python train.py --head_dim=96 --hidden_act="swiglu" --norm="rmsnorm" --positions="rope" --rope_fraction=1.0 --qk_norm=true --tie_word_embeddings=false --init="uniform" --init_std_up=0.0662 --final_lr_fraction=0.0 --z_loss=1e-05 --train_tokens=199500000 --max_steps=3045
Each number is 500 + 50 x the weight over the matrix's rms, rounded and kept within 0 to 999. Layers, rows and columns count from 0. Numbers have three digits each.

# layer 4 MLP gate, 576x192, rms 0.067, rows 103-196, columns 144-191
517519497492437463488490596481454489475439426450584564358369481553454457457489574527510515506590502543618459575462485480509490440541642481543494
495562496413518515483442439491529576448588436481526493496536542408444555495498556468409539595555424512422498449474558519532499459571457460572558
442542520479497460549454457474530534537410474484523487510476437365487401441368475410545499552482453403394510389482519556393455483595536544444474
487497525463426495500556495534501431532475506461554534501525438458451501488480470531448517502437515533469507500498465539464481428520442479418555
517575448603552488483484606455467510457479500492523497613491548512521536478464563568481604568500566478516426483511380500598423463467490481621556
484480490450567411466516513453580504638531502516528469476453596517449510551464484535573517415391448427422375461512523629505477608516586463454518
403489486518544506573444439370550534527502466400409536512484544517546495503447497529505490469502422492424559511441496509518525485478582467514556
401546456517375536458463442432453496536557434487491498521521505426415503561529432498542508561558489596517412555481426536523479502380480523480485
467501441439619525547528447537441419485525503628500475576503420503483397409514663628426441513521518541434518472450538436416473502531419518474424
477491501562480506518448488468486407439547581384511437491509454534477450460532483542528433560517495478345498486470388511547555544487513564481464
574427523458531485477488494518655468430537416522503515547478540531448491496491434456547415549497519551432435529487521517409515526509574564487522
445428473566470455447443514513562450458553548426513479473408511460487488533523618513493542427490552498469483483477502451510492359490579457503471
509447506415486475540484438444528528480492418500413536526516481586525551555513542565504566484513510542545495541455477496500483575569469522559505
471542564392497463542458489552693463475543494522514469467564575546567541550529527498430514382466531521547593559553554475407593493480633494558514
503444463499550534512468487497529469448471501527528491561406557509412512505552449529545557613500457450506474447469519481512477534475527493536565
470504510503509470499433534505530452434473501490421485481509446485562576565456514502554591547508562589537556534501512576503504568528569520567540
554530537488514501548449519467514466487475457513511542476510503519439394490449566481522465492502463550596619552497445623556535562503493476510442
475386456526488511554437549460542421533468452507441490502575471624430547517390401564487593522493495455563402598471530495534492525522560563493512
532501548546541432477530517475633489544450488451547492540431429523513425481397469536429512557500464476470536501462536526539501374627507531562484
488499542421562508581508430509421463506506540491508474538479415487500514439470515427495493520454501533512544528455551510458430440488559616552528
403476447586578438498560489449517608559428509498508580525522514475499541423497570456450517503523498503371548464511450538553452546568563594536414
526496525463493432548443418492571440505607517461500401505582548480448631487489576490537433471577530484480489602480452418516456429494527493468433
459593496570463503494554512529566554490524512476531580494519527434519469544522476466556492460460522616508475488457458406517579534570586561462467
506483520464566508513535441466494569516527533543481487462396538447465509505581476468455565497568527495492499528505510550519495423550499530519545
448476496545536602476479527548562512381515484480492504482474503554485512522535504491482470488498494498454530486529482477477540579415522478541430
492559598501553516536479643412468483496469476493513388453483560516411488644484587507476562541382545503495467465539402509550491571507513471496566
541581421533467464486527433514479524524467513500528402543543460529553545474463480548491485496490501606512459467491441499564640464530546449510449
472607479542569474517390543601467478535478489571624494539570533552453536469419498481551550548515552500540537540561453443473484473490551452457438
516504504481486460425530472644542479527491527532481537541491498488514455538525518625505538493564490472539478601576505547466524534453501561549484
520581530460507491532560353489538503545489531485457555499470602472533525491385487555520523539580554529534435555559406475512459556491490595449551
541441539480490556505530632585446541499478495471406400520512476486531492487489452532539409479538517471495497464522566433462539500563496537610504
452503516552526410505505575521486454587456502526619368489493508444486574616453608455509601447394525478437480488473528430512522462515568501457509
518450427568559560560512520474441449406481550519491509475450422485492545477542458526559507432510387478588499478487456642632390530500575482539479
625504481433596528525497475481485488444487573503525615462527438473487438507409483490480554514382511484483510492515589537527507485571436427553561
479568473459503499546519509447469410445510467471503493493557561514468600539512447417584542461492504405572545543501603550463549522466497532555460
555510546447533567516534581499409442459512481578450464522527400510538453501547476538488437514384494498548514483421405481514548520432573496472534
536496498590553428483417441525521475463545456528436493516520467548496483489520492438494625497533546555515435498523520507487539524472508520519582
512443534500517532566490453509516481472526523403507623503510497521489565455372485545465551453542551514485521464493440543498503495514488526456567
511541496481506490551520438530640496506545521519532502570534505502477463470555495428563485475457531485502507383530541532472534499535468598483493
464561464543412620490471503564527523574525472467418501517564458422472426556491468436474521474505467655500410385526506454448470485455562533468518
536474490500488501555591476537476604504431473471487465526509483445567513544537493507530504480477519504441562502482471508557532535559598568471467
566579431572525487507541478415481485395578478583482430455495476461482505512517573556614456498439535497450556530458484528452542453502576543469438
487482476496512577522528614502510507412501425428451447485367454523422438524572521561561506529561563402556472445569470469507546422501460547574493
431472485539565448465507469586431410512561421458371403558626544541461513474505462497520531501459560435488491469433433424507550635505489516530482
373516452412511520473564442524535500538588462483532518545517504381463441466477471469536510449453447538429458530514533522555522583551462537588469
487514503462539543467468570496474488517501497447510435452589537571453537483487564571537487594543477481595525478594491456437429539509509607506535
399518507580461529568469538452552502551568531465527409562479511526499575470607429523499406516505516448501534501514591443448393427511503418515503
514441514480580534454532510506561461513436573509525402429537465563562516570455530408438617512491539628526500545451478433468583535534543460415457
522551566614367532561418451473443527539516614463401499454479502490505603580454479424397525458447483533479443429503466412530413504486549492537475
485557461561534439463471477568454554545476416532604567557529490423445553493498383520445580524561550557538429621493565505449515335425542494566480
562500563474503477465508408547425504417445569503520431543441447506569574525483409508558458586587519448515486520559508418405478451574623553463504
540530502484488560456550532546436461396498477458479484458491565513469526398657432492553525491514418457493551456559550490610509503564553497519431
473527537525474473400506563586634524461590566522457449515474459440488467484586514477500531470496541487496486536519474598504467452484387486534396
551490539502558431437530466522476497401471510588460458434511553542539551532493475530484599569503501507478528510602514550494514510467545530526522
508471453477502591408457525491602439470538590556566430497565449505434477344436477473530505647516512428336549442512618576472498502503376495587567
511542458544484495394405484585363554546421531491503411487531484384474582525475491519457566544452519514538511506464547462387383394529557440504443
397446504418403470504526434497542446513625498532507632470545525459454518511467568517502540540478452555520454523483466547463419425568495527565523
451510442505489436497480546532469533486467488409560470449497531479494426437552483571494487497559476581541479482487485503450433488437495446446517
593499492494559523480578635456544499492565433461493458452544531499491519509523553446461462500472589447531511436446505476536508464409555444417421
512529465474517534498466558519493571364502573543503490521437458568557602406479501557509590505492491492502456469472502483476471565527521476485554
503476376522467491504516576492555551506474456472526506483479548465499509467475553509522507504569516497498537491539476497466506463499574525524606
421547475428453513480452443533507536409568519451475443435479609545492505442479545534518453463521388544523516431488510441552375484463557402468442
365481443478396404553472515565462467487509483489427475476538512510453404600410521468555529513509449507353488477411410566533402571417521442572484
468473535498467533442480480487506518520472522472483434438543557590503381576418514584555470514513465475513530458522553499477552632429465526477516
540495548555509531477515445462520511443538495542490489462640482485510508501387467454483461471432584479564409504561598541482489557517547516482520
473527565437527531496442441566547411510598551447390476524519452461446567476462504502468544447543541488490515494517498552460478495491487397552508
487479564451444497488471475472524563419440467440452533484440480525447540574567584493530474538446411429358474517519436498543514441523633467482445
446545548552510458424410513527506556480468569518468469475479442535435406465565451435513540534457467520495481456446569557487541504543518382492535
558493489464497441496464470461490467485444455499508574485497492497493456564482524531461552508442508464545574482411543561581602521529477523483440
529582477505508497514515447501578480436472456531547486472451505446538560482414538575546459526475524427551462475507546544538448497556432474446580
461572537436533495588520549520415412582459495445454424428552489408439529521572545520519467482465555551442501485522456462399492404473472433498477
496546449477415463427496535548439441451516575510499515492430542526547457464541369499463564475406543462507491483502420543439503435449553531600482
561488591506396538483490444531401580445426433416497543493546482388532525441533511504488552498530456533557459523413507530537492492394569499457475
461449543524533447520522471576442616486423485442424482454407520507509496522359505479509607436433539454462547492511480563505519359523482540480507
569513472597514469485503449487540530509545519491429416629407440579568494457528510494376508453483512474496570498437546476465590559497498531442489
492501478472498434439434513467477406403572507454429516444460520503510487523512531477466442518542555610421527496513440532434511528481513544503556
539498435541540483467524501542524601503364378492446476388492525485445536562548539499493548524511546497448545474474467471482511488537456449504434
486528476538431495494606541444499493562508529516542544496429462519493536490473574474512569473519448520478496407510551489468564601419719639587468
531559568413548464505528535538482396443572509495466458503546484396464476532401560551485570468415591507535564614546501533455465556531461475534513
453440535501588592479479460541597471448441516452496516504564519499596461541467605523478460446468464594500539540482528417385483514463569534457470
562524458501518564542553478448509569473568451470530568583414500521540531529480564485457528502555479515427583629485464502425606491529502495471540
611521475516579512589580527553448460481379507533566539440478447509459507508442525508531542464447499523410478430497542516523393531488481476519462
540539424477616554517523578528479642502633454510547483455537534540507468493554573451483450492543468535496489568486544507466526531494515494471490
554453456533553499517542466517523561521480454483473522428493484553479487460518427477494514466498470506426514473433525442422619484431487490547485
435397557532528427525537507518437485588561411504492535492464488434375468422466514484595487540431556589484435509465476461497417512554507451480532
469452513498498520429483501342501555392509509453542429523558471510492525456553484533443616522445508546502452489567413451517515500474481430436562
517548515577462549480506521518548529454572454402466585487443478452608533400474515425408490472579520403478531533467454471451479463452559455433495
499423446488452504501491466425401563527524540440499509469562504490484547492590528478589474449434486485495484563580602382590500569478541465477487
506530488460426556547501528496540500456572489475507542485411546485431506535489457442507532479488429565528462473522456485420527448521417464446551
430413422490509540485533608404552428497534519584458542472482479564531547477542462474467543496559489550593396536543437581555507489554476510542535
535460557508351544527473412553502527451474487497495483495376491513475609518476538389499572365533524469414427545413490425425487530505527520426503
491489379433442506501511515545429553441505570489476439563508441385380399529539551546531551477553440444612504541460518454505508487435504447480499
452499434539463503471448539541431423529622543520459470502492494462518470571462568471478505527471487526527457463527547480518494503540497521472452
486485563492460494424523492594402463466565539526476573502478460505513514511576525494523503491527464483523493539512501502526418417413537515424512
# layer 4 MLP up, 576x192, rms 0.0652, rows 103-196, columns 144-191
514436499409464442523495566521512581459537547429572478429477508480522411423520499570470484450543582503546496548486571536481319415464554494478542
478508530404596443482570502435589497458485529444512505512464433462520471547515423460416447506573471557507530530485484465476451494618432483504534
553523457517519510514500500597408556531461456502512476594562479512587486600517573524505509446461636599512516583516452473563516457464465470525551
534410477467421479542448428645423535526495622475514493522512618624540511536489450544486544449501426549390485514551508447500427525540569454400494
584572514493563495513441504588612548539541506540557472579488450541469473462447519482449544509507498467557527588520484532435494516484450380487518
556577473553434479583510452548581452420544505601572454528524468573472457462480482651585497498513460422457511444523546508493512604448580502414499
504475410506513555503468488508470527465450421478493600580415449394414476609625518530353546595530470441459557534538380466566556467494495480507476
522501543461532473514560492542467523516464568482508461429491491476548519560565456471416484449497542601499450483470518539557497465470495449454572
446455540549530576499540432387508491514509584455521478429570559485509586517435453507521450526502471518488473536501492456500571522513573566563536
540535469446629547461495433466492445523493560446525506498479509521525490466548478485551492488530469594503530499592564469475443559467439447550486
430491494514468500566470536476532495533462620527403533448504481555442574500504519497549505451506556394499473481519521415490480562596462582500542
521536473509568526481444451490416533517592466396548467537451457575495476484456497611536467564471516520582501533472438496494523514497540453539499
506505476494463465538494562472569481552613471593627573527382518403521496517484500486474524401502548495496445434511498540537425526489497552485491
523506433499498522562411497506484462470539503444504429542487510608445444514487514418467455502445564556544402457499533460503421581474459509506444
403496468475475531463517501543504566485430501499471486573528527508476480532514524382522474451488568432500542564376447564418543518456547582536550
554503482431577489525574518472500520619439540528461478585493336453535432466531597441448470524490533530399493477494469478451557546521503506460493
517485476484443462453497467456483389449546434550498356473425460501408457437455421462485553510441470465575499534524459435519449473393452470479549
493563577498403449443571507512467485502546544470506467537464515471516499500492490573501496561477499515476547491508425534503517478494343474515595
521463510478570544495552499433519504579544480458625521563482498441504511438413518478457489499509438484456515499494457501472531376538504512547490
463555404499480610517370510467523496555475556542517454463584489574462439558512499573428504436495540441550503539517479523425424594527521437489422
616461435523513583527472369607506489462574524595499455475541589508468479518489505576467602475559460434433479584614525495479523525490472510397470
465494489438468594548538505414583503440429546520557536462467550473534462445510506512494504504578480469599521560475514525532453409486477454455431
500535581484547626445418368550492575483613520499410575447474470491497489484468420481493575452553530473466440494500543427566547501560489510512564
457523531483545528504552530516539436531426512435475437454553489504535613536472508447495480544455510434474484568513575524538539506571541496463563
483559530474498485485489487464447470459490481485472571569582551571457460476486389494556449472522489509511457504548534465464465506528481510467546
582599510373468473448572479478637451572569522461573425475497510454487463596496458527564484474572463557441537481516533563573551519465456405509560
575621493445532461521526498437545560491480593465542455630460471542475412434519505458478445445517465580517527470496483530474569513468535414491412
582514509544452482432495394504479554503520508524513563582483427603477640489501516412435476508506522415468442446445494483622564520528499514547526
441497622518462500510459528550414502571420466467592466529458480515610472492569480543426419411461454599521494459514442567490512496523497458523453
526403489532413533479555498475404532507482504524505534594530565493502585538496549479510522456580484476620458511513395415369587410491428493527498
527504490505493495521524560522558493553492418516443471527530449482521439517543503479558555519486516488551506519510458560516418423559455506562545
473495572541460448464547582436477555387444464426472591538494423467391488553474514483585607502505550509511448449423492468401535464504564441444565
382459457525424567559542537520504492464493523476391547492420495451516461493465452507579470415388389556499421436501522422548573527540540522433518
477483481548532551423612568523489469394523542530430535495511374467574535493431457567534444480520519543462517544550457511479542473483481446528531
474483575517454516478531495456487522539538427553492600485479588450524452474500528544456523388487465454471548496570538524456477548590592498584481
441556523470484444515572462543510591578475549434466519502499495417511470475529595546456485553537492557493572446560541534547446434497535460472466
519520457496428549430540531394472532498503554465563501519446547420528496570433464490518556502419516442441502493475475463477412480572517509484458
420502434463518529458564465528450510461422525561535570523501477545488528599472514478517417447470518485471509540463447535446542526465489625470503
570469519424481403435478561538571515466588486550514534529517505471481532433563463467644471487464459520482518502411508422548506537537586427327515
487548466428459472484483509537454473537492496612586553484360574356476430460533450447444472555494445542541510400489482399472432541484467494478519
506507496487596554451575498394576471529494508552444553474532454554518513480582497534510463559435549424558484560559496551467523525511483555548549
535491445489464505534476428481482489555446542548589518492536497463518459469416492399552473469505514530548516526489489558536383463492445439504503
582509491548508517577456466502442472474598512546439443511541532490459507512492570488481514475491507441510582505470506476552441532501482569519569
519527514466488489433523463493571520541518465502399528473547485480436416546436644586416544511384538582530495570477604546528555534555555499529473
524490513547580491547510571457584426467518459496514544463491527549471477408584461528466601547408533516410572625561555447508549506624509574523394
507508508419484544503413591508468501481463432462461525486575427630531595435591480488425470470429580506518545653406506574487476407548468482414491
478513477450512537472473531581453516422499384477436483495560547525480512492550561504429523529556501588570481499565480576466584586504540476572464
513573532461473464523510527469475636400494543469448429460561500542469526493491620521482426462531536572472481508518496488550537532458558551501516
449525461552519541486475485494531428498529573492486519443521460491521560611504515467490550524570478471520503520619452507516502557472467463503533
419534532440506433483491488403604534475485451451497492476469474464498441529544497550469504403497365395487515494530569475454554547456492428512473
471544572580435464526474435417448462404487459470456524501500451561484484560419513402574556442505532538426549421527488612469509407374541476574515
499484541584431510486465532567544526446509472448493581558504448532525477446500512460465546573593511515451550480530569493475522468512562521579541
420570574480557431419525486508536546546563518531516476530512491507484489541458571520524573455438519482499479500531520584551520489490431531466471
482458435499596631471492445520576463512434485519502527530477496462540579512505475507511494531462478471483553543479482586515446507532524455485530
498472492553605456577515591498465535461391502531498519491484548495542466556594426524428411394578358593603523502447349442596471432562454461561458
530504563592409498480466536566498486491443498411502569472481360465440615486417425519462459506461389547572530562457447450506513456499511561534479
537412514485504493574512375522493565515494526511428535423544599469450594516508574476403458568453501488428430469450407415491465538476521589523452
510526553428432582531424507525446478591533547499522446559528487584436460539466491564437462544492476482541569429502581527568426535478502540543522
488518492552421457573493532388439518602507443550477443546592540523545552430523505563507533611490447564434492454427518512511468477550502613480449
448421535470465510458510410465530483527554450452483399462540480493517390525471444437492382465466459537538462545524563478487521590457556527411556
581526534466483549423522501544524556489442577466421496415479515528532507600472463548494449517435428545477497535486514475472558532423499427610476
481550478464566511455549496491602534568489531503528555417504505537506399550466487517502467456454498519456528515508511487538510563474505419519509
497570482542535457530436475587460429473472525520572468526520504457491576496491446500401458490454458503522466503534510443472503488615496481500524
542581525477620605463502487427486506512503535531568517535474425430561613485470532465389510407455491473551460491585499477431443513440569515504477
543607614439518542519513558516472461573498579511424436405580522488564547458581481552451506403558522458424532614520486469489422468451467549487523
474539563375566605526495515430572558504467602528528449427544457535376427454387528552452486510581462512578559484526538533451445440524486465389464
553465453492489437557473505486558452499518481566490438334510488594457434444472482412498538452516580537515558479521405476584487522462530547514578
396553433494449484471507491457376589505579466522482512477493497517516557491575501467523431476607531507559584509447546481430589529521567475343548
589492429447504443482535509509590450479527489451413572417468459528531499467489452578528566472505503462420460457528470446561508466519516511506492
556486529490465486530516428424518551535589501464447553520516499508466442465512509469540586453493530577594505521419450479471464442454488458500495
430563441536510565461542539566556457434568427408453542555537499489443466504423429484461462477571503548604449563416628491542529486415511518502555
439575389461457546558546465421488555534493387494530549521448504500507615398519454465563485592510497546512583429471520484483565422532478602469526
568572582485523492518612479547494441533546504432487484527498534443496610471524503440514387613406477537495449545486498574514549508495475443560563
518506429427486402507556516544469493514539549502414500463492430513483380572474514422506605547489525491349546541428491430448446451509543563515506
522540557496461505480454544548473506458494494602506553436541497442537541513530536438501467609485521520572533472559473492525483523417491533519533
519502480601519471420521490434488470513456387469583562546525437518467492489521518514465455532418572464487472475460531486524533417470498483394544
528512462478488475448493485552445565481476465574502549510460487511501441404436490450489529385516501575429577453559515476575515589433455461596540
482474461497532455497429610562541471458438520543536497588507566509534507530536534576538489506479478536476453475451443568548452504524516505500483
546599371617531478554464458437503501483486541581578500508569456496418452538497456553560595511510484547535482549399380543491552485554480578507462
421546490541523481530556555453457415444575544516503551574447514602532537500449538463462515483458499499509571518407468509512483480448485484450478
546565591481388444512370422481560418473470387497512447554498447447520497479510492456559526497472587432486546421487413511557537513482464579607501
590518490417483510462573440452539508500490497470502576466459470517485496441514496369548519474565540558481515479467463494493481490445422415405468
523520508455501504519480419464494445573513465590537537521507524443590581565459466519493491510532548513529460547487547482557571520605485462496435
519508547501477575467561545526512487466451430511546442529552457551493401418459517518484437557540545541526521501420554502361557412385476497477512
487486475514566511569562481482441446483480485448439459480528516482457508546482612538437484542537497476514512546494563489543609508533483484502627
474546498558516524585524492510419377378474530525544438459505562579538485503546479466499567523527448490571474554540579568415442568520545490588430
477519505446501540498438484482529417485454597389497455559545507472544526403496483421508472441515561518468466420509452541538541529573596433558439
534352487470553484498525467497556469543450426553638572539425437616422508564493503440495440544568448544468483504468521437467601505565440508568487
494421413465475565490466446536467428528351500540391412545496495564490524470457542432453393546456583514480487555444543477441459478472516493458429
405517476470480489544519486511466459459590423423593390515457473454527586556439529364512315516480485544464572459494443621557505470544538523556501
464486526501509437571480445426493408547493542496450454570492606539556478492542518514621497547486428477449477501501539471491511503536432526408480
481589467553513473452521663617532470565508564602435560470489479568501546512487460617508505418499487457604467507465425384481507445499653446519504
497436502417434535488592479521496486465493548420390569429546504523451564475553505418532543399578521437505486475494456478524509484480544426564425
513507551616568554446511499546566447544612489479474499505497475492485451493447442483590490579530553502500494512528537521475463483413505425467488
# layer 4 MLP down (transposed), 576x192, rms 0.0661, rows 103-196, columns 144-191
639503431495433536433486518443553542548521534467522486479523432476429449490506509527471450495465532614491484515355541451476450474500558537554435
443528500573495439481529530501454507490434492454521402528535492466578546546441466470567498489477513451556450462645476545465485499491576470465558
580468537510361501470522451556536507625438441486571475500478471459488489468444469495490498503503449505490481559520412500513593498584496480480582
566423471499389428519438572557520542460513543510572543421565512501541427548431482595443528545450516476525498530525523442464418452533439597500551
519442540480497522528486435532472475494480466521497498542529546470510456486492475384578564524438417492524575405540538589479458500544553479566515
488523456415496480519543479492452479512567527513601573550573472408554574459468541450485595472455489497455493518520528456524527509469539492488581
468513577524442499529518490436527607439482384424486582505385561518457476478505472542393456505508529442349500556447459506520450415461437551514408
451434438519499445520540467556495446557587529515427409465479546559545442466440495439404493491485593425508473484524542531470603550540379481465498
497445423474492438570514490475439523457527508545458527471467536470469451470519525511489518419451523476486503471498527483589440425411530531508552
471474493491516580512426466537471480532581512404583411469526423513559566499415370508566353440570497552522537483428433451500487475526530587527554
537526503421489505442512485458498485451516540498532515511535521493539444480461435448523484526548541404471647387458557515543468492494547501437475
505530487501512441536460520401576443618544518493490467523498476494472513458493468593519434450421523476451556456477472521588457584535550484463504
572515509519454466588485464589560409483525410454509424522440575506494513566446533518513516564493458481466503505529500509530576461461468493526510
575397418493564510455440512517471621495547451488577556483556546479517483586493528444472527444526569494435519533510517558549496482468532626581475
520479513474553493476549443529513554448416578568607532550481489457546418455483539513397533491509615459476469384490353557403533472478472538511440
504496553433446553430520503492466451503472543511498590437531513421478522550505432517527571540418450461547485545538466478510390476428557533487483
445501513612412521493399489537497475449505437395480534508519504454492468495613539487496465447537562494520394549493530488538472509492532433577515
509415552491466460492527506539551509508588507491454404524506493444494476333494591527499413535467479511548496467459483499519557536514594432502553
455460421485486536446508468526472474455610442480533434513492530457494534487531492476516547555546468513551518374558551501542503442567491551457500
423553498527534551562433475404498618494496482487500420443515523513434397522500604554543479507470464427381532482479480530537495520498494450471503
515501471531534497518527503556512441407422459455459483537478489500516478518524504475520522555487452517450502501538453601433495446460537502449470
419458534564560486490573426533551505566517557613481515453457523512591548532522401511480469512482420551406472540491437516479505544536519543452442
473476380501527515524603501487469437575431515580595423532507368512467512470491520583447474467492539533494523522521501583444524540419588438443500
443452461486371560527500443507438466540563482540479500534571530524647544496431515514482601475566464544435496465486473433505466505444450542490512
571431479498507492484454497527538477527481435549538417476524485447394416488451536575433455567491466481555504548419461528471499560430442475505590
542530497528494510490482571527451525529426494519511514504559452467471491547417537510448439548457552464407430480523472520510453482427585485440523
503452631539520571545528533490501528488533446479515544573539546456456437538484543516440440524504496463508442492595557546473478486455545460444515
524513487586451482507502574509472612505570415593438500503504458449479462507420483513438509475492508469541422551496485567473420460509501421551477
540557438507402488436443561479470488529560479538501430497531422477409436443504542466487437480481478516428484404504556413489464486481585512442511
518444457497558509479452549502386597528400441461436452524446531500543575533452500513573528445450531496551554440563530457491421451464483490578491
536485538497424423473522488531514525522529550520457571557532525533486491421462508433473472594444516477470490552499557448541546543477616450553437
611486455538354506443463505541616529490422504535631440442478414491472568520421504489495598444531485511483418548553549434477515504489483563409510
500498547516485418447509534455496478544468518460549585401521494478474409518389478421464577509518489554498485553529501521445435515468458518494607
534465569433454482514432447559611495392423442578537523432554425488645395511437465594481472506549513511497471620474554534510503521497501534453485
477461380562465532480450433535515609503601538501478466557534499523494391439500472494507477521460545493555464495426484609498552494494389511476457
512514496496474584515495491556532466471458532459413469488456444483519406513557455469456497455547532419436517535577605452437523525509508465526509
498614473588450531435468656476410457492513483456483496545469481543519486488503574519490510495469482518454412469574442474502496504477488465518472
450534501516544461436480507522499519519470504565538502498454438541568452530559443393550460591477477502487471493532499559563459560490449498548489
504529512485618531528528489493453477538537494437461428569495407564518513452450450453437442513492590426621473458475485536596459478573505509519552
604582523570488366434465567428523525504422500480463538587482498525557521434546503580536501542491479469558514508426444484443438475517457482495444
517537566550458495509481529469538516529431539491504494457486571529600445484467457539546446487485504462420478495398463532576411584487554496524514
441552479509488544466578523524542481446511452452514432586491490581629451403473478494511492478474528516429578516440566548425520550511483546485418
494467485535447664456466500541572552506511378481507441513502518540419498477498522476538451451529528501485488492515413512511498468508457572475434
501538379432483483463491491508493482521470456554471525441585545413455471581491530436500498498542539483449483507572435466541495574465494457496508
459519533454488566472449548480505525517517524526472518573532484528550589503494550479487441458527491580428601460573441491463413399541462483481484
569571504460520530449459608473438566485582492485448519551556492478503450488554528589550503464461539508516547487500509484479464440459514419550477
456468566487492505486465543483486511566543520511491468471475498635468551467460594532436571541535383540515612519515453538463454473440538424538440
463494510531538445461477461542459512572389526519489447515454433463420508577510527488501482386536638496550462462451460482435477464586471530465506
522556467502428495565541406468549423498520500499489511509510514484464567512395582465531559510501550546621588499460539486577511493477397523524505
445591531536517433502465585399532490423473462436565515451466415394514445480542513435447421461475446430507448394479438509523498506523479447490541
473410464501464490439543519461426526469551470449494465424547499536447508495537484500473504491528509489490577535560482573546521514457454527556588
501484525517525454486478461519592498449554543538487444384433527465517590565506481492558487474431553528534453496463617502543423456538540524463492
503560505502593534371538443539520546564576559451492455482476482557527459467550463370499574508492517494459431445496501576515512370562446429477440
529590599445517447426420490538442445504465505573583531482513564529473531522627487552467485562525475541518514539519464460488470549546545525549495
476465487462439433510543446483512454580456472551422527515521544508481492424511474472445481539495475514620425528498487488479414436508402431574495
554508492509596471497557462425598573533540532512419567471559461440443529489549509417577479511560560461453494491511484468501598454480509543458562
471485443473459574604503564432477458425513480479592513523470443568498397554516488561488555441448475505543540493554525460556556473535440472566518
625445407444505512494453466582493443540497463591459470435404512604532476547482550609447607532475564508428573591555542445506534566511558451439470
478620521508523460446485540442474461478415498571496480457402561535515543449465504541508497526572534481482503492459441486559494476468535463441409
450433479454452528442542450558523508531510410550480417512449521541436515518543414380457554486451550509489543497593485522520479402527510496471521
489566421530519483521558538520476573437447513510546507490442547584543543436487535594508535488482497533479550432417492456443559571481524527417504
396499522552482487454494442544541445563487542580604415513477464447583566490596486515495581540472469494469555541546462480540485500482525492470540
586524521572514554409497537568557506498473520451486476487429518466557539508608563560474436525536484551572494562606575553529522542520439523497503
513547441518452563573471465477478531487572516481492523392497530462450559526488529599401517516499544465535500467503542463530469448494508484473570
548495423441505578564479470478502566520479378529503474417453527439498490558527465519509527430481502521538503504530567421530552439516478537517463
482524426438460551473505519515530449539542509535493500502517510449578522474475608504463517520487511550509501526555445535481522503565445484497452
460493460483459482422527536458535518521448470537529501467549430525510507483466564401459540545500456434510551510405575491545450496474511536353440
500497525541497491530424498508595474580487498546492503483448577406487480588495479604489570452469422530482499565578540514442515500554555550507500
501539515463487450419446503547442520490483532443481527532597494507493511558475502542461474513496528470482415428375528546502481529579444556535461
530572521564557541515483465471529417448421446427480470602501516439551465530459475654561504580458538538588442527492563553513426505586527509475468
520620470499443534465511540470443491527519449431462526526571493444392458529476553390498464490504535505447455572497530500505448408469507536576535
466482511504508534464521382536554510456376422448581476510485488463569510457451515457589533515454528505618504648542534578448544449529531543521545
466500523504517562427540484454483552542522377452561489470487522430425439483505563475488450551421605468452489489505512629495490539545505530590488
438475481468491443514525461494562475561535443537470521574466483481548539539420533484503552527535517455429462478515594508361485421488527431516452
489528497379589526491465496357519456511450514423519480460512552579494537518501472494504433453501457445458587478562486567476486460449566504490514
567425605508524478589461540500438422545481477465449442448502462509519506555510471487511553411555489548463566516496413483482547503505573543487472
517478548475505502455512523580513461565400555515525486559465391555562529514432433470537512438504570519558517542540529382484507599511404494472528
528447605454454522388530493575566462546505513529615570511402473502440468475448552483534531456516459477595472493443503434448504527554537461447473
545575348508625482518462542472505438524468416480554610504465471505456417509523530443476514543525452530504608402478490498536554547476401495487483
409440543575591535431444523507535471505494543485515512497543547581584465508500508462554543549510531477430432508482451484447474570518538592523455
557477434555550507591562450476486405477502440513587465513472499501521499509519503474495426491477552440395550441475474408466505530518602488569533
602528449520486504555560517417499499532489467525479541514419445416460560457463558411480516533534571563401473462545496470514413510462553411465426
452489465564419489448552546571551427384518602593534520546458455459524474480494480493533457516419478472498486577446486427551458572512546540506502
548492510642393531472527578467495445512467344619475539448431485586421465469501480504509427501573435486497490505435526559513455459545450579510501
413424527531537565384516595518564452544500531472510552569420537489492478561480453523513460429521520556476437543543416422394448461509517594526500
463517519498559596527577443597468449481475475508482484444459454587556517494592497578478514546560488505427419482468494480466559578491481557478390
425534493501558454540413582454516526569483516482465485543480553449527499470555572528507479515448543493519519513440522455535404491601438385439489
467396472486533467408530530473441492456407491465450530506436461460550555555570594493395467500481512554469534550512593589438522487488468497602412
478494558470581388519481474453448496404443445461532534569412497563425417502569501524456469448452496584469552531537464460472461504460498467541550
527548504534545481577464530560441544452514573519490556595583544527509465532476477481570398466533562461508465515619449522566479540571502570412575
495519499554522522567530533391484506482479587382439392497566522429498484530391574507578523608499442492491546446410466507533497537481440486510476
485518510523509514532444560521606507531500471443534543521527500567503556514507446504516544520491498465447490428461552537513568493689504553536518
517517488447514519464512574495486536509592494547494532619538525390519545492541483586460463502481503467498494498531469519523459557521519567585538
471525474524489532457504471593533488426505502586524515484542543526530463489482432504545488470560492456517502455616501482364532535500564507467583